config.yaml
n_layer: 11
d_model: 384
n_head: 6
n_kv_head: 6
head_dim: 64
d_mlp: 1920
vocab_size: 6311
activation: "squared_relu"
norm: "rmsnorm"
norm_place: "pre"
norm_eps: 1e-06
positions: "rope"
rope_base: 20000.0
rope_fraction: 0.75
qk_norm: true
attn_scale: 0.185
bias: "none"
tie_embeddings: false
parallel_block: false
extras: ["local attention windows", "shifted keys", "gated attention", "exclusive self-attention", "value embeddings", "value residuals", "hashed n-gram embeddings", "an embedding shortcut", "learned residual scales", "capped logits"]
init: "normal"
init_std_qkv: 0.0375
init_std_o: 0.0
init_std_up: 0.0375
init_std_down: 0.0
optimizer: "muon_variant"
lr: 0.00261
lr_mult_down: 1.5
lr_head: 0.00582
warmup_steps: 0
schedule: "cos"
final_lr_fraction: 0.03
batch_tokens: 131072
seq_len: 4096
doc_mask: true
train_tokens: 480500000
steps: 3666
dataset: "wikipedia_en"
Each number is 200 + 20 x the weight over the matrix's rms, rounded and kept within 0 to 999. Layers, rows and columns count from 0.

# layer 6 MLP down, 384x1920, rms 0.0871, rows 334-383, columns 960-999
222,198,184,210,230,191,176,172,215,198,210,200,193,203,226,214,225,211,172,170,195,184,143,209,228,186,196,197,187,224,194,176,205,225,200,202,193,189,208,172
198,205,179,190,174,193,193,210,219,213,195,213,240,211,204,214,193,232,202,218,196,194,173,181,221,160,208,258,198,185,212,199,210,176,203,183,209,209,182,149
193,198,216,187,202,206,210,210,188,197,206,184,211,183,200,215,190,185,167,206,192,202,211,219,185,216,206,214,230,247,162,166,174,166,206,181,222,190,171,207
215,184,201,201,222,199,224,207,224,228,153,178,193,185,218,206,190,179,226,215,210,196,192,194,185,201,217,172,222,190,224,234,227,241,213,213,218,189,197,192
228,176,178,206,185,225,191,218,213,174,211,205,181,183,161,212,208,191,215,208,208,195,188,187,213,216,214,202,231,182,177,207,206,183,206,181,192,211,209,194
253,212,188,179,219,190,190,248,178,158,163,198,177,211,189,189,173,231,207,225,204,188,237,191,183,211,236,177,198,228,180,218,209,198,140,186,206,206,228,205
197,193,170,190,198,200,200,202,209,180,200,201,207,217,213,207,191,172,162,193,231,216,201,203,172,176,223,175,196,171,212,207,237,188,173,186,206,220,232,180
193,198,218,216,202,201,177,216,189,220,214,195,186,231,220,237,210,218,198,150,222,183,211,192,225,162,139,187,228,210,176,174,205,198,189,215,196,173,202,213
216,198,169,198,201,184,216,223,189,191,188,207,196,233,221,174,206,164,204,222,170,197,179,198,195,216,196,185,206,192,183,151,223,169,205,190,217,199,221,211
214,186,155,158,151,220,185,208,212,182,238,189,200,172,229,226,204,216,224,182,191,216,218,214,204,211,168,181,194,177,162,213,166,199,152,173,209,197,187,224
196,177,195,211,226,169,208,181,191,189,196,210,212,164,211,216,161,212,175,180,213,169,185,127,235,205,208,205,183,191,223,201,211,220,195,164,176,221,218,212
190,172,204,214,205,218,186,183,196,202,208,196,213,193,211,207,193,226,188,210,181,190,206,168,219,200,165,215,223,221,205,166,205,188,205,202,188,257,218,206
161,201,191,194,205,206,219,168,228,233,208,183,211,177,178,213,241,186,204,204,236,189,165,201,205,233,232,177,187,181,205,196,160,220,207,183,196,209,226,162
203,225,217,198,200,175,175,212,214,184,190,200,190,213,197,210,227,177,218,232,206,177,202,189,200,197,180,175,207,225,221,199,206,243,221,195,214,206,217,206
220,221,209,189,222,232,231,236,168,197,189,222,216,213,184,221,195,204,193,186,212,184,220,206,180,182,172,203,237,169,185,208,161,193,192,224,226,160,188,207
211,202,227,224,192,186,201,222,251,204,191,225,193,258,208,207,196,233,222,197,204,201,199,228,225,227,195,193,222,203,219,225,203,197,192,203,173,155,190,220
208,193,178,198,180,181,207,214,218,198,206,236,222,178,161,211,216,196,210,192,192,166,206,230,183,230,178,206,222,196,195,186,213,190,228,169,225,199,203,212
185,203,217,178,199,222,180,181,209,163,209,229,149,185,224,205,176,228,206,213,241,194,215,166,180,202,209,197,206,225,218,204,179,191,180,214,199,169,203,191
200,190,201,168,206,172,169,189,212,206,228,171,170,190,200,210,225,212,168,190,234,202,206,219,201,192,195,181,194,185,209,221,199,201,194,198,213,235,219,201
206,212,158,207,186,211,212,197,185,190,228,190,223,223,206,193,190,185,193,202,195,199,201,165,194,213,219,227,147,193,236,214,198,213,181,174,204,201,163,216
212,197,204,189,186,191,226,171,212,177,172,174,226,210,161,200,161,183,188,228,201,204,195,206,196,206,171,213,208,231,192,195,209,175,176,223,174,241,191,195
210,235,194,215,205,207,224,167,187,160,212,243,177,244,203,158,200,181,218,184,217,168,238,234,195,206,208,219,201,226,184,176,227,170,222,217,207,197,188,201
194,212,209,249,211,180,188,219,201,214,178,222,171,233,197,247,189,228,218,219,224,203,214,191,165,196,208,197,210,196,200,204,183,191,232,207,199,176,218,185
184,172,215,195,211,181,174,213,198,210,206,188,181,184,247,193,187,207,193,213,173,201,214,210,204,229,198,210,231,196,204,232,201,180,213,168,187,197,199,164
214,200,194,230,195,216,179,202,220,181,235,207,183,188,197,203,174,228,193,230,217,215,170,236,204,170,202,231,200,237,191,236,211,186,182,239,212,186,182,210
211,230,219,180,195,200,172,208,170,218,227,214,195,223,182,234,217,202,197,179,205,188,231,208,182,238,198,202,210,199,199,169,207,211,214,194,184,203,207,226
200,251,200,193,201,171,197,212,208,216,211,211,208,202,180,226,209,211,209,184,219,186,203,180,194,180,234,193,185,178,218,212,165,195,186,228,236,182,196,188
186,227,211,220,216,196,181,195,195,190,167,177,202,212,209,223,215,215,204,206,219,197,206,167,219,193,194,182,223,185,213,206,186,178,201,166,212,189,211,180
202,213,198,169,212,227,182,217,208,208,215,185,201,177,156,180,247,206,198,179,171,203,173,218,213,189,181,220,198,192,230,204,217,177,178,168,199,222,187,207
180,197,177,221,174,176,199,185,214,152,195,201,208,190,207,209,206,197,196,182,193,194,206,209,194,158,200,210,184,188,192,250,194,186,206,223,201,208,182,186
187,204,201,211,191,194,211,211,182,201,230,188,221,188,221,191,231,168,215,209,203,156,233,194,242,202,172,193,219,216,235,173,203,203,204,181,216,192,221,197
214,208,195,157,214,218,188,189,197,208,227,189,203,191,218,199,207,230,204,227,182,205,179,196,146,200,181,189,188,193,177,229,234,226,212,182,208,203,171,179
201,200,209,175,178,227,218,233,207,176,214,198,203,187,162,192,201,215,241,163,186,213,204,203,221,211,200,204,148,165,202,254,251,210,206,191,231,208,227,205
215,210,184,166,193,212,196,239,193,213,191,204,209,169,195,170,206,185,196,209,188,194,194,174,208,207,191,195,187,197,183,190,181,235,222,181,230,182,219,221
208,205,170,203,201,182,162,187,199,172,206,182,198,210,175,208,158,193,238,239,212,173,213,218,168,198,222,234,190,223,185,229,204,205,207,202,194,202,197,204
200,234,222,177,183,182,198,183,197,217,214,190,184,205,217,175,197,215,211,166,209,208,202,198,232,197,168,217,197,231,210,235,203,232,192,169,200,196,193,179
182,210,201,210,202,232,174,176,206,208,198,236,224,167,190,201,209,241,179,223,194,215,209,210,215,151,178,188,181,166,180,173,215,177,204,202,203,206,213,184
216,186,159,197,193,187,212,208,196,187,190,218,174,202,185,214,213,198,203,154,207,199,158,178,180,210,206,189,237,186,195,206,153,202,189,206,187,215,197,214
187,222,161,210,190,194,196,211,204,202,192,213,195,203,193,229,168,198,214,167,199,195,272,191,206,178,202,203,211,195,190,219,211,174,213,232,219,178,172,230
192,187,191,192,237,177,171,202,205,170,153,209,210,212,203,199,170,177,236,183,219,183,166,202,217,230,178,187,242,198,215,194,205,160,174,210,187,195,183,206
216,221,236,200,200,164,213,193,197,153,196,195,219,190,211,208,217,198,223,219,203,190,217,232,211,163,211,192,217,198,214,187,191,198,211,209,180,164,208,229
213,222,216,187,169,193,235,192,176,214,193,220,190,168,218,216,196,225,219,202,205,205,174,172,180,235,198,207,204,206,195,178,201,191,205,182,211,205,187,193
197,199,182,174,200,188,221,178,221,184,210,211,218,176,176,202,195,221,237,205,223,185,180,158,168,211,197,197,196,212,181,196,190,238,240,197,215,172,197,181
189,184,200,190,164,203,190,192,209,212,185,194,180,213,167,199,214,188,192,221,200,202,182,203,180,191,217,166,234,209,218,210,200,185,225,185,203,216,211,185
212,244,213,196,197,196,248,208,207,217,188,212,212,190,178,210,222,205,196,180,217,200,181,154,195,191,224,204,225,214,179,216,216,211,204,210,207,165,170,232
212,227,221,221,206,184,197,203,186,159,193,206,211,175,218,183,199,224,206,235,181,213,195,182,197,153,186,216,194,218,205,200,221,215,197,206,219,189,231,197
162,201,198,220,170,194,226,206,179,220,178,215,213,216,171,179,208,197,182,245,209,175,193,176,192,208,215,203,206,190,242,205,198,190,203,186,190,167,224,205
209,209,168,202,174,177,220,222,204,165,185,183,254,205,198,171,198,205,218,196,207,196,193,204,214,200,192,179,232,196,195,175,170,225,190,178,194,195,210,215
206,187,230,232,209,206,196,211,240,253,219,234,217,200,199,188,206,183,185,193,201,223,214,179,177,195,203,193,228,166,218,206,205,201,170,237,192,177,192,199
161,163,204,166,195,193,194,222,183,210,196,236,222,209,206,211,168,227,189,198,201,203,176,211,218,214,211,209,192,209,171,131,216,233,193,204,178,184,200,224